Weights of a small transformer language model.
Architecture: no biases in attention or MLP, untied embeddings.
Training: a variant of SOAP for these matrices, 82M tokens, 5013 steps.
Each number is 200 + 30 x the weight over the matrix's rms, rounded and kept within 0 to 999. Layers, rows and columns count from 0.

# layer 5 MLP down, 64x192, rms 0.204, rows 0-63, columns 96-191
189,209,205,201,177,225,204,238,175,231,206,214,198,166,198,270,171,212,174,221,160,207,221,173,256,202,228,122,208,217,156,196,187,199,246,184,221,180,138,214,183,177,205,249,218,169,204,237,180,171,205,236,166,218,230,203,212,203,239,200,195,219,182,214,191,208,198,185,238,228,190,232,244,265,205,261,181,268,203,213,202,148,210,240,186,226,139,218,236,196,262,188,201,261,218,184
215,151,175,184,185,169,196,200,194,193,161,240,190,222,142,191,168,232,189,236,240,181,260,204,200,161,191,197,229,181,255,229,180,214,164,222,186,190,216,232,154,218,227,212,165,152,246,160,223,174,233,202,197,224,182,215,200,201,248,188,225,187,181,182,219,182,210,162,224,198,238,192,201,227,189,195,212,211,229,265,164,196,185,208,181,214,191,182,183,154,248,160,200,233,213,152
230,187,232,231,187,212,215,191,240,152,215,126,219,238,250,220,227,190,238,157,209,284,230,203,134,224,232,205,203,202,201,169,177,181,183,202,189,256,177,211,182,195,179,206,175,152,184,200,259,203,218,267,205,176,149,155,198,230,134,182,215,191,197,155,233,150,180,217,207,182,216,199,182,185,231,170,224,201,197,168,248,233,180,149,193,204,161,167,179,169,178,302,209,209,169,248
185,234,167,175,245,165,186,138,202,237,147,208,234,136,214,231,212,154,206,190,199,205,148,153,162,213,198,176,157,213,203,206,193,163,253,180,242,214,210,180,216,135,200,149,214,248,228,167,229,197,210,237,250,193,137,246,180,208,177,252,178,182,161,200,195,195,216,201,265,210,151,211,171,168,221,254,199,222,228,266,170,253,183,226,193,167,193,220,143,131,214,197,176,188,175,216
198,166,213,173,197,225,210,192,181,179,205,207,228,165,249,238,194,187,190,180,207,209,196,219,230,209,184,246,221,187,222,187,189,233,224,190,217,246,165,205,212,150,153,222,186,237,208,204,222,225,181,223,244,174,229,171,266,209,241,256,169,225,161,204,167,203,137,213,226,229,247,226,180,167,167,206,191,149,222,250,208,190,196,215,216,189,236,280,221,167,219,172,205,148,198,159
181,185,222,208,232,204,219,116,207,232,213,154,200,201,233,189,192,180,213,212,186,194,228,236,219,188,277,203,177,177,207,212,125,184,171,207,179,176,259,215,249,167,219,244,189,253,218,157,264,184,200,243,239,181,175,186,197,130,205,192,161,150,200,232,224,213,172,245,193,195,251,218,205,169,136,201,158,193,178,198,190,187,186,127,212,236,197,225,202,188,197,195,248,222,213,233
212,200,193,160,203,157,193,198,181,205,208,164,221,204,226,155,233,165,198,186,157,209,238,181,223,238,210,208,257,204,190,181,247,209,210,187,210,230,211,188,154,229,234,190,173,229,233,223,187,195,201,156,191,269,212,254,183,223,243,187,176,277,253,198,229,174,139,178,165,199,186,196,165,205,211,164,187,198,202,218,175,191,262,191,166,223,223,247,182,229,247,182,198,202,198,211
205,154,172,182,261,217,203,198,233,221,131,242,179,251,197,200,239,217,234,217,236,216,247,181,206,216,179,178,201,183,217,204,161,238,182,228,161,178,221,212,198,260,230,202,186,183,191,191,167,190,220,171,230,153,199,264,149,159,201,156,189,186,219,230,211,204,210,235,210,192,196,238,128,196,171,166,198,260,199,225,236,177,202,175,265,167,224,168,185,174,261,166,264,211,224,210
222,149,173,197,150,173,246,172,188,187,201,231,204,204,191,211,245,198,182,207,174,184,254,178,192,211,212,205,221,236,232,248,182,187,167,232,231,168,163,169,176,152,283,239,257,205,179,235,227,178,271,256,196,241,166,234,200,220,178,188,257,245,226,250,151,208,167,196,197,186,172,145,212,252,196,245,189,184,201,242,192,206,172,231,205,171,182,238,228,210,233,150,227,215,206,167
217,161,243,179,215,188,157,148,158,246,163,214,145,142,166,252,210,248,192,229,214,158,209,224,220,248,198,218,181,197,218,212,196,159,204,153,203,225,214,165,166,208,191,193,220,232,176,234,232,204,148,180,205,174,170,188,177,211,195,217,241,196,172,198,199,187,169,168,249,221,223,165,204,235,225,220,229,167,210,212,215,186,165,169,215,219,202,251,190,191,198,266,209,183,166,192
134,114,202,198,242,241,172,206,208,224,148,150,206,164,194,169,206,150,158,230,182,216,230,238,219,277,224,182,203,211,219,263,211,197,181,203,215,214,181,204,205,128,209,221,187,207,149,235,161,195,233,207,212,216,229,235,225,224,253,169,182,235,207,205,240,175,161,207,226,172,252,149,210,257,193,136,212,167,191,226,222,190,195,181,204,233,233,196,170,181,225,119,174,229,176,235
206,206,218,157,196,188,188,234,176,224,240,194,217,212,210,143,221,203,185,194,239,252,214,168,216,174,149,186,192,185,188,139,157,169,189,244,187,232,194,184,198,204,168,208,196,245,227,220,211,212,201,194,218,209,274,178,200,156,187,220,180,171,164,162,196,193,224,177,134,273,266,192,173,202,237,222,213,165,253,171,201,210,174,187,160,154,239,195,193,216,195,164,184,215,194,188
199,213,212,204,212,207,194,232,198,187,224,185,239,172,198,231,163,183,159,157,203,227,241,179,189,220,175,204,139,218,248,241,211,205,157,230,219,260,208,208,221,197,235,212,228,161,302,219,252,181,217,203,199,191,227,234,233,158,204,201,235,238,243,227,199,205,233,192,156,147,197,211,239,276,243,210,195,191,225,206,211,173,171,223,202,215,122,183,163,229,154,169,198,184,173,226
234,191,178,197,199,201,230,138,237,199,245,233,194,168,167,217,232,234,210,170,214,230,163,241,194,166,228,214,208,186,148,141,232,207,154,176,214,236,186,186,154,208,202,225,230,178,196,217,232,164,221,192,197,242,176,203,181,230,170,168,169,222,219,207,173,197,217,190,232,171,193,149,186,204,247,175,193,175,160,184,235,150,177,173,182,177,251,232,192,172,229,196,237,219,228,118
259,229,252,180,208,182,243,166,217,238,165,173,161,242,147,216,169,193,280,215,181,213,242,214,256,152,218,241,268,239,151,151,202,126,161,223,188,198,239,199,194,200,185,219,192,141,234,140,193,222,261,233,204,200,209,212,173,183,185,198,224,199,175,192,218,183,201,172,160,220,196,184,193,233,207,179,177,255,224,158,181,194,211,224,180,174,195,241,214,206,253,186,177,184,250,178
128,177,218,162,265,210,185,205,219,226,211,202,191,196,236,160,203,218,195,205,212,194,251,171,198,198,193,181,222,169,191,221,196,254,177,134,178,177,253,168,173,181,172,139,227,238,202,190,242,220,146,255,247,139,205,129,196,222,176,190,168,183,185,244,195,206,244,225,202,216,227,163,147,199,185,204,214,222,218,171,193,199,202,185,220,258,186,225,195,179,204,140,177,178,205,174
186,192,202,255,190,135,227,172,227,237,221,213,172,236,183,204,177,245,187,204,264,202,207,199,204,185,218,198,210,202,181,205,245,204,211,233,185,215,252,167,196,192,219,153,182,154,186,250,158,182,241,184,169,213,203,202,238,148,199,184,177,217,162,211,212,198,151,186,232,143,198,174,245,186,189,144,216,210,208,189,223,206,183,219,183,187,169,236,214,206,210,197,192,174,234,112
223,241,185,208,229,234,209,141,219,236,191,218,198,198,227,149,159,167,184,161,206,216,184,205,170,173,249,190,135,197,220,162,215,151,181,245,214,227,213,243,197,194,195,203,185,229,229,194,205,234,235,202,156,234,148,245,200,159,220,205,183,160,244,202,229,220,147,232,149,183,201,208,253,221,216,191,182,201,221,206,222,232,257,233,233,184,216,169,186,167,199,231,195,146,263,206
177,209,175,190,209,193,168,256,260,223,212,177,148,141,204,202,226,240,197,230,239,214,216,201,240,205,188,231,231,155,111,174,216,170,168,144,229,221,183,148,215,181,169,253,236,156,194,224,202,184,196,181,245,211,154,186,227,234,213,180,163,184,202,182,173,218,163,191,216,218,206,189,183,171,187,206,177,228,182,158,172,213,131,198,204,251,229,206,254,165,170,221,196,168,248,191
176,224,204,164,158,170,205,172,166,216,177,178,235,164,178,215,169,200,222,186,216,172,145,194,179,213,198,271,243,215,214,166,216,175,235,211,247,255,252,244,197,203,223,220,208,170,166,203,218,157,210,231,189,186,210,254,222,201,175,262,194,212,198,223,243,223,274,220,216,225,173,221,226,254,186,218,198,230,236,171,150,192,253,178,238,182,172,227,153,234,179,155,165,241,182,184
220,224,185,165,203,210,228,206,202,181,183,189,167,203,171,226,237,188,223,206,200,172,176,155,174,183,210,158,232,228,186,182,215,213,264,214,300,212,174,186,193,161,200,159,207,205,192,219,193,214,222,207,191,258,207,210,173,190,205,212,233,218,197,224,210,214,175,180,259,160,186,205,146,188,172,259,180,189,213,199,168,203,227,163,198,199,192,214,191,206,231,192,159,166,227,204
164,214,234,204,234,206,199,203,188,172,188,192,194,254,192,157,194,198,179,201,198,214,195,153,184,160,160,248,205,238,209,170,155,220,239,237,164,199,157,231,200,173,265,219,224,202,186,237,195,159,198,147,209,255,238,240,199,188,188,195,198,220,181,211,162,203,193,213,159,193,187,216,143,215,204,184,271,203,264,152,219,193,192,225,167,212,195,218,208,187,191,173,214,210,161,216
156,234,172,252,154,159,167,185,224,165,207,221,129,215,146,206,192,171,195,250,195,230,150,193,183,205,229,238,147,292,231,185,214,155,166,180,221,193,215,156,208,203,201,183,205,212,220,191,206,162,134,184,160,236,215,201,213,202,251,233,217,216,190,210,194,239,236,194,176,196,217,220,183,243,225,233,259,189,211,199,208,187,217,283,150,207,188,163,145,182,258,188,166,129,224,225
206,195,202,215,163,227,256,158,241,194,185,207,234,170,202,224,209,223,228,197,170,195,216,273,168,194,193,175,185,202,199,186,195,198,172,256,205,205,174,201,195,198,233,221,225,162,246,211,229,203,167,194,215,170,126,222,197,187,199,165,234,199,217,209,154,234,182,258,183,252,220,207,184,195,199,180,238,198,193,189,222,187,148,165,177,221,221,233,214,169,222,214,198,217,184,234
191,196,180,175,209,150,201,210,231,177,227,163,262,222,199,205,230,177,223,135,176,186,284,210,214,116,178,203,223,191,200,210,228,216,193,218,192,201,211,221,197,201,206,192,178,220,217,186,212,233,202,225,148,184,245,194,196,158,255,200,184,160,205,218,231,177,173,241,141,240,203,198,188,212,219,218,175,223,135,169,141,211,183,189,192,153,216,249,236,136,221,200,195,186,213,205
236,223,241,248,238,211,202,212,219,217,261,215,219,207,215,216,225,170,248,235,200,225,188,202,160,183,209,244,271,217,218,253,186,197,174,206,220,228,180,238,223,238,211,279,195,246,160,253,177,201,223,191,173,205,157,205,184,194,183,167,169,272,163,197,190,220,154,170,153,247,235,218,223,194,211,209,243,215,201,193,241,221,222,215,201,186,203,215,168,231,235,180,167,173,224,189
228,236,213,228,191,140,175,192,176,113,272,192,210,197,206,242,220,197,204,198,248,212,233,247,181,173,174,207,156,198,178,196,190,220,222,153,174,230,216,172,233,166,170,200,193,214,167,140,205,220,211,227,165,211,197,210,202,128,250,214,183,134,137,173,167,236,206,209,195,211,226,236,188,197,240,189,191,177,185,166,233,198,108,194,121,228,218,217,206,146,221,239,205,165,146,215
186,216,227,219,257,200,188,217,164,213,170,179,200,208,225,203,203,205,202,208,245,261,189,147,237,206,215,193,226,242,201,164,238,185,218,255,215,171,178,244,247,199,183,221,192,189,236,220,201,214,215,180,211,190,186,191,196,168,215,235,183,217,175,193,186,188,184,232,198,219,248,187,201,135,217,217,165,211,208,184,264,247,252,177,171,232,224,167,220,173,230,172,189,244,197,248
203,248,184,199,158,159,202,190,197,152,126,171,201,182,228,224,229,239,233,233,217,216,182,176,213,274,241,225,230,201,209,172,152,234,146,219,232,149,198,234,219,186,177,250,193,175,210,167,178,174,194,237,215,192,155,190,168,160,180,212,201,199,239,198,116,161,188,225,185,236,120,157,148,259,204,237,165,224,182,193,196,247,156,115,229,185,234,226,207,222,212,188,205,244,257,175
238,215,166,206,165,177,187,230,234,238,259,189,157,210,148,187,230,217,150,227,190,166,198,228,208,217,212,254,198,158,184,192,186,219,221,204,242,245,235,192,172,222,227,138,237,217,198,186,261,173,187,163,203,227,184,233,254,178,217,162,199,183,175,217,219,193,162,216,248,200,207,226,208,160,188,197,173,214,176,204,193,146,178,215,262,187,194,210,205,215,173,180,258,202,175,210
243,209,180,171,167,189,185,194,201,240,208,191,189,175,184,218,210,194,266,203,173,211,172,183,201,174,188,172,229,198,228,157,183,92,157,189,216,264,129,198,176,231,190,194,266,176,198,156,177,209,224,227,196,227,219,227,221,197,214,212,212,227,212,201,193,203,229,231,241,193,205,208,162,168,210,219,160,157,188,179,147,170,162,218,178,170,165,201,214,203,224,253,162,197,246,208
198,233,172,246,176,187,225,214,218,188,162,245,242,203,207,213,225,187,204,183,184,200,175,227,230,140,187,194,171,174,184,198,189,265,213,183,237,195,255,215,231,217,205,170,234,209,181,198,163,211,170,183,204,198,233,165,227,195,230,229,169,232,192,271,182,190,238,209,216,196,222,236,251,142,216,161,213,196,180,205,170,232,191,160,201,195,251,224,227,216,218,198,205,151,145,254
221,253,185,151,214,168,217,144,167,230,210,237,255,255,182,163,174,180,229,200,164,209,234,200,220,177,233,266,189,215,166,139,183,238,183,269,179,182,213,229,205,184,194,214,184,183,206,236,168,190,183,176,171,154,215,240,203,223,184,219,212,214,193,155,217,194,247,182,157,231,181,216,194,182,212,212,215,190,163,167,207,185,179,202,219,179,186,254,235,220,227,190,156,143,187,184
236,188,203,219,256,184,201,225,185,211,181,226,176,174,226,154,195,179,175,211,207,210,227,172,161,151,195,205,229,150,242,170,178,206,201,187,190,203,170,202,171,223,159,212,236,180,180,198,169,241,168,190,209,180,226,239,158,244,190,194,143,194,225,200,219,156,191,213,146,147,173,216,235,187,239,237,236,171,186,213,192,143,186,185,187,183,202,230,186,196,235,176,238,170,200,202
219,164,217,226,243,222,216,194,205,199,167,170,200,228,205,224,195,204,249,178,210,222,220,149,195,200,205,236,218,214,205,152,225,198,136,238,216,216,237,225,152,230,175,197,142,202,213,233,189,237,170,236,125,204,198,186,156,185,222,208,212,216,215,238,160,234,191,207,202,203,223,156,202,201,183,169,201,151,193,189,218,206,233,198,183,224,204,205,246,145,230,255,185,173,194,169
206,264,132,203,200,231,204,245,204,227,195,264,180,214,229,230,229,210,217,174,197,193,174,156,221,222,127,198,224,199,187,159,170,192,206,185,246,193,179,204,161,203,211,223,198,225,222,145,196,224,180,198,190,201,147,193,135,150,164,229,172,142,224,216,198,199,170,209,245,195,258,225,220,217,200,227,263,209,141,189,221,223,180,145,185,212,191,218,179,230,206,245,245,177,226,200
209,222,279,158,216,177,192,202,165,181,182,176,201,179,160,176,198,173,240,142,174,210,211,193,140,206,220,178,195,152,189,160,243,161,248,188,234,202,205,186,181,172,152,214,192,204,236,171,169,209,228,182,223,223,210,199,201,200,197,165,202,182,168,227,198,173,215,190,213,185,176,252,191,195,235,212,186,144,219,132,197,180,196,219,178,196,219,183,213,203,203,186,202,187,204,211
224,125,142,264,156,169,208,201,198,197,198,195,120,174,206,178,230,196,183,164,229,201,175,157,171,166,227,199,178,188,174,171,195,198,165,194,209,135,196,198,197,193,196,158,281,216,184,233,172,179,210,230,135,236,240,177,197,184,217,173,224,211,206,238,155,206,203,200,179,124,245,167,229,174,211,203,211,195,186,188,162,266,169,213,245,217,151,210,190,220,216,171,164,152,181,150
228,187,191,205,231,217,202,219,185,167,169,208,145,216,183,194,188,189,192,193,195,159,203,152,205,223,233,156,243,236,187,122,199,200,227,203,184,154,194,161,229,208,150,188,201,189,257,229,227,163,113,208,203,191,158,168,179,238,156,215,187,196,203,203,238,200,158,171,203,202,206,154,216,178,196,206,152,179,196,196,198,182,241,183,177,211,166,234,201,182,192,254,255,230,168,144
178,220,201,131,192,243,223,195,202,202,224,192,177,250,247,199,158,217,206,142,171,208,215,168,240,243,262,127,195,244,200,215,170,187,209,156,214,241,175,228,247,247,264,194,178,204,243,222,218,257,188,217,178,228,201,213,185,163,152,179,211,205,183,193,229,222,245,159,138,248,179,182,174,193,210,235,221,165,193,203,203,149,224,188,232,209,205,224,196,235,203,174,218,179,195,203
180,220,187,170,168,227,172,137,161,216,242,140,222,216,162,205,161,227,258,179,244,188,246,194,197,236,177,117,196,202,200,165,205,159,202,207,256,238,170,153,191,218,194,193,189,191,247,206,198,249,172,203,225,219,183,207,194,221,203,219,178,194,152,163,183,184,186,199,179,167,177,170,197,250,214,225,190,239,234,235,213,235,236,200,130,210,212,165,207,165,159,237,182,239,223,196
212,266,195,222,248,141,222,233,154,126,254,241,202,204,158,213,217,204,203,223,189,248,224,187,177,210,211,172,236,224,190,243,223,184,242,212,189,176,195,227,177,209,243,174,178,195,188,194,224,219,209,161,201,195,212,250,144,177,159,202,196,192,238,273,138,188,224,218,153,177,171,158,215,240,221,298,228,200,144,227,174,229,232,240,168,180,219,277,195,201,233,242,159,199,200,153
197,171,185,146,165,199,150,230,174,207,165,207,181,178,161,182,235,186,274,233,194,232,218,170,228,244,244,237,267,141,243,191,193,307,212,184,184,211,268,219,242,226,195,207,212,178,177,208,205,182,250,197,155,180,183,226,269,226,178,202,206,223,204,224,188,193,168,204,187,215,207,238,291,189,196,192,161,238,201,204,185,244,176,197,239,258,280,197,221,247,240,186,188,246,195,214
166,221,206,132,243,201,201,151,154,230,175,196,224,189,268,210,168,242,240,235,210,236,224,229,135,244,197,184,214,215,173,179,193,166,172,219,264,197,174,215,200,187,203,181,183,242,155,191,196,164,147,175,217,250,258,213,196,169,192,179,216,184,193,172,189,250,135,220,216,243,234,231,172,189,243,193,173,174,191,203,227,160,185,205,176,120,218,197,296,209,204,221,177,236,199,212
133,232,204,236,176,193,138,205,156,220,157,167,188,231,183,175,156,126,234,206,189,140,224,225,210,185,186,216,164,188,200,166,195,176,214,202,209,177,235,195,200,237,209,197,201,219,182,167,180,186,210,203,198,232,252,250,213,244,195,215,154,185,202,159,224,178,187,210,189,199,171,231,172,195,190,193,230,224,155,221,154,215,201,175,178,217,158,185,224,170,189,209,194,242,211,179
179,214,192,172,206,159,202,146,193,190,205,167,242,122,208,165,200,210,165,206,158,226,194,173,172,248,216,202,184,174,164,196,221,186,184,235,195,209,166,263,233,150,227,234,148,236,163,165,204,173,208,181,156,208,175,214,194,214,238,190,186,276,270,185,191,167,198,268,234,152,195,200,227,210,141,180,210,200,206,201,227,231,241,226,158,215,168,127,186,237,250,142,186,241,141,161
203,169,146,184,185,195,141,219,223,229,159,141,144,179,186,191,171,211,189,197,232,202,215,182,185,196,209,191,202,227,228,190,227,187,216,212,216,162,195,246,237,220,180,169,176,199,193,164,262,103,248,182,139,219,164,239,191,211,191,196,206,244,187,198,221,184,211,254,210,191,165,196,191,182,202,182,211,194,262,218,175,216,262,237,187,166,184,207,178,174,204,162,175,250,227,194
189,191,174,198,249,225,189,236,250,191,210,182,215,199,221,203,172,199,195,158,194,238,217,184,228,180,202,224,225,167,194,217,152,218,169,237,222,164,210,196,205,186,167,179,200,215,164,238,184,194,153,168,153,235,183,225,159,201,207,170,156,181,226,258,213,229,214,211,171,227,224,218,217,226,185,181,172,184,242,191,213,220,227,150,247,172,240,193,141,132,204,164,218,160,190,137
190,201,164,187,225,208,180,192,201,202,172,187,193,222,183,208,169,153,254,216,174,206,289,201,156,250,201,211,248,135,195,217,214,180,202,199,142,220,230,200,149,183,234,140,185,164,225,135,233,216,187,193,199,181,196,215,176,196,167,151,167,224,281,212,224,218,229,256,221,224,188,169,223,151,195,160,225,200,220,212,206,180,239,194,209,213,211,165,262,131,200,230,178,213,199,240
185,177,213,260,187,199,153,196,222,229,189,224,207,200,220,188,187,208,190,217,179,195,233,231,193,162,203,206,225,244,260,189,244,174,197,147,187,193,184,220,205,215,160,214,180,172,185,227,239,218,220,171,193,213,233,199,225,228,193,185,245,238,191,232,213,180,192,178,225,238,218,182,234,192,191,248,205,210,224,196,220,224,226,189,223,183,206,278,195,245,221,221,268,197,211,199
200,143,220,236,207,215,248,197,209,166,181,218,178,237,169,258,192,172,247,214,207,207,226,221,205,212,263,187,220,184,218,176,179,243,144,240,202,195,208,218,169,128,203,243,236,154,221,200,184,184,181,192,153,188,177,222,205,214,153,167,213,217,177,201,214,225,202,267,225,122,177,191,194,221,187,201,220,161,189,235,294,212,252,217,184,217,186,166,182,206,210,194,204,213,218,173
156,192,209,192,219,201,212,215,169,143,215,202,258,161,168,207,240,158,190,168,143,191,171,162,208,201,217,151,192,201,193,178,170,190,269,199,170,214,183,151,201,237,247,158,194,219,163,136,222,232,217,220,213,225,197,203,201,184,228,206,158,194,183,181,240,268,233,196,201,175,233,181,211,206,217,205,153,207,160,203,188,174,243,172,202,187,239,207,165,202,210,194,177,202,220,154
258,226,199,231,166,200,220,195,200,159,187,216,183,181,176,166,226,239,238,163,227,164,213,203,174,205,163,239,161,208,196,172,232,205,217,196,196,144,146,209,153,243,152,179,163,215,191,169,194,200,174,211,155,225,203,171,248,207,184,193,284,199,200,245,175,182,183,213,208,204,207,194,266,197,198,217,183,198,217,225,202,196,152,194,130,197,284,188,215,171,213,214,192,202,170,228
219,224,193,208,190,143,252,177,196,199,167,220,170,193,182,199,233,177,140,185,185,123,218,169,235,183,198,162,175,166,248,187,231,208,188,220,214,213,157,219,200,153,190,252,228,149,186,171,257,196,185,183,231,200,233,169,197,199,175,186,207,248,248,227,177,195,190,235,182,172,163,203,195,224,217,230,204,225,258,233,245,199,205,193,198,230,212,235,192,215,179,277,228,163,219,185
172,226,139,197,187,216,199,241,190,178,216,204,239,200,253,200,251,196,243,173,172,227,160,196,201,148,204,185,174,222,187,179,213,162,235,178,215,206,176,149,182,260,194,132,178,207,219,183,170,245,189,163,206,236,202,141,253,231,187,198,162,189,194,232,175,243,205,170,223,192,235,210,195,188,173,183,199,127,217,211,205,187,212,211,188,173,195,160,149,187,173,195,179,196,204,237
151,225,207,189,218,188,204,201,206,228,210,200,194,220,195,201,188,256,237,188,227,189,230,218,187,217,210,189,230,142,245,240,236,214,227,204,169,198,187,208,180,200,224,254,178,214,208,213,185,137,197,204,215,162,182,207,236,175,241,183,225,240,212,164,219,238,183,191,217,207,202,206,219,163,188,256,188,232,253,242,200,203,209,206,184,194,242,184,197,167,153,165,229,204,184,232
184,196,228,193,176,245,245,180,241,236,198,242,215,194,164,205,166,159,219,211,161,283,232,207,185,220,186,171,187,185,177,203,199,184,196,197,146,254,185,233,244,208,197,211,168,219,189,239,159,182,188,210,185,193,236,214,252,243,160,179,169,225,214,254,215,196,262,176,222,235,185,147,171,263,235,254,125,161,211,195,188,185,195,217,239,199,196,187,201,262,218,176,203,213,199,156
207,194,198,264,199,181,174,234,185,245,201,185,184,212,233,201,207,189,259,171,252,207,208,205,214,134,221,179,235,197,223,193,175,230,203,205,204,169,273,156,249,174,230,171,211,214,213,196,250,257,181,142,218,223,217,198,199,182,192,155,196,162,250,178,197,162,187,192,159,213,223,226,215,201,263,124,223,240,240,225,158,212,215,201,148,202,163,237,168,213,159,208,235,152,190,224
192,196,168,183,235,227,237,228,227,182,228,159,177,218,136,214,179,237,208,185,222,208,219,215,207,197,171,204,224,149,216,174,219,192,185,182,178,204,192,188,174,191,167,235,160,228,144,198,191,181,239,241,169,234,209,181,239,206,213,128,236,203,196,183,199,212,242,176,149,219,234,220,184,178,126,190,182,209,162,161,222,173,194,160,175,187,196,165,262,167,182,198,204,225,217,201
204,135,185,184,219,228,227,185,225,196,193,207,189,170,206,237,156,219,219,181,200,212,208,249,204,116,159,210,244,225,197,167,195,173,208,175,227,276,168,205,176,222,223,231,140,198,154,198,197,204,262,205,233,186,181,231,169,227,190,194,220,183,200,168,207,231,196,187,180,211,213,196,213,247,164,230,179,203,209,189,149,177,198,187,138,247,188,199,202,212,224,213,205,196,264,222
194,168,202,195,235,238,165,235,210,257,194,144,176,165,187,192,285,181,184,244,176,201,201,173,214,236,231,194,203,244,183,209,193,211,180,231,272,204,183,182,183,286,254,208,177,179,197,197,168,219,133,220,234,212,197,277,132,224,176,137,228,217,221,212,194,224,181,206,240,168,185,157,203,180,226,202,123,181,237,215,198,219,189,224,215,178,218,161,205,193,192,289,205,186,195,155
197,168,179,194,236,185,200,209,198,168,191,191,215,168,147,196,261,205,204,218,153,190,206,214,166,263,197,210,188,139,197,172,184,246,240,142,215,300,178,200,202,171,232,194,224,195,219,171,220,182,199,166,192,253,236,221,173,267,239,206,184,204,231,188,208,190,194,252,223,217,207,183,247,157,182,171,265,235,231,212,184,216,229,177,245,143,200,177,187,212,190,189,166,252,158,216
186,221,244,202,185,249,232,218,235,167,202,211,206,215,225,200,199,247,196,245,194,219,190,228,203,217,241,213,208,232,198,168,210,224,193,164,183,186,193,198,204,199,217,216,176,153,167,189,186,209,238,252,202,218,207,201,250,181,205,191,169,203,233,206,174,256,185,267,180,212,228,178,201,212,175,148,203,158,205,168,170,177,253,202,216,179,220,211,192,210,234,158,199,251,212,251
231,226,238,281,204,207,241,189,216,205,201,113,172,242,236,215,228,234,171,227,192,201,203,164,152,222,200,236,220,228,187,200,218,206,145,195,135,243,195,186,173,210,145,227,128,225,251,180,194,180,214,200,181,241,186,205,184,222,153,142,219,204,216,199,220,178,205,196,222,204,167,117,170,261,209,160,212,202,213,172,264,227,213,224,206,169,176,258,194,137,191,204,182,206,204,198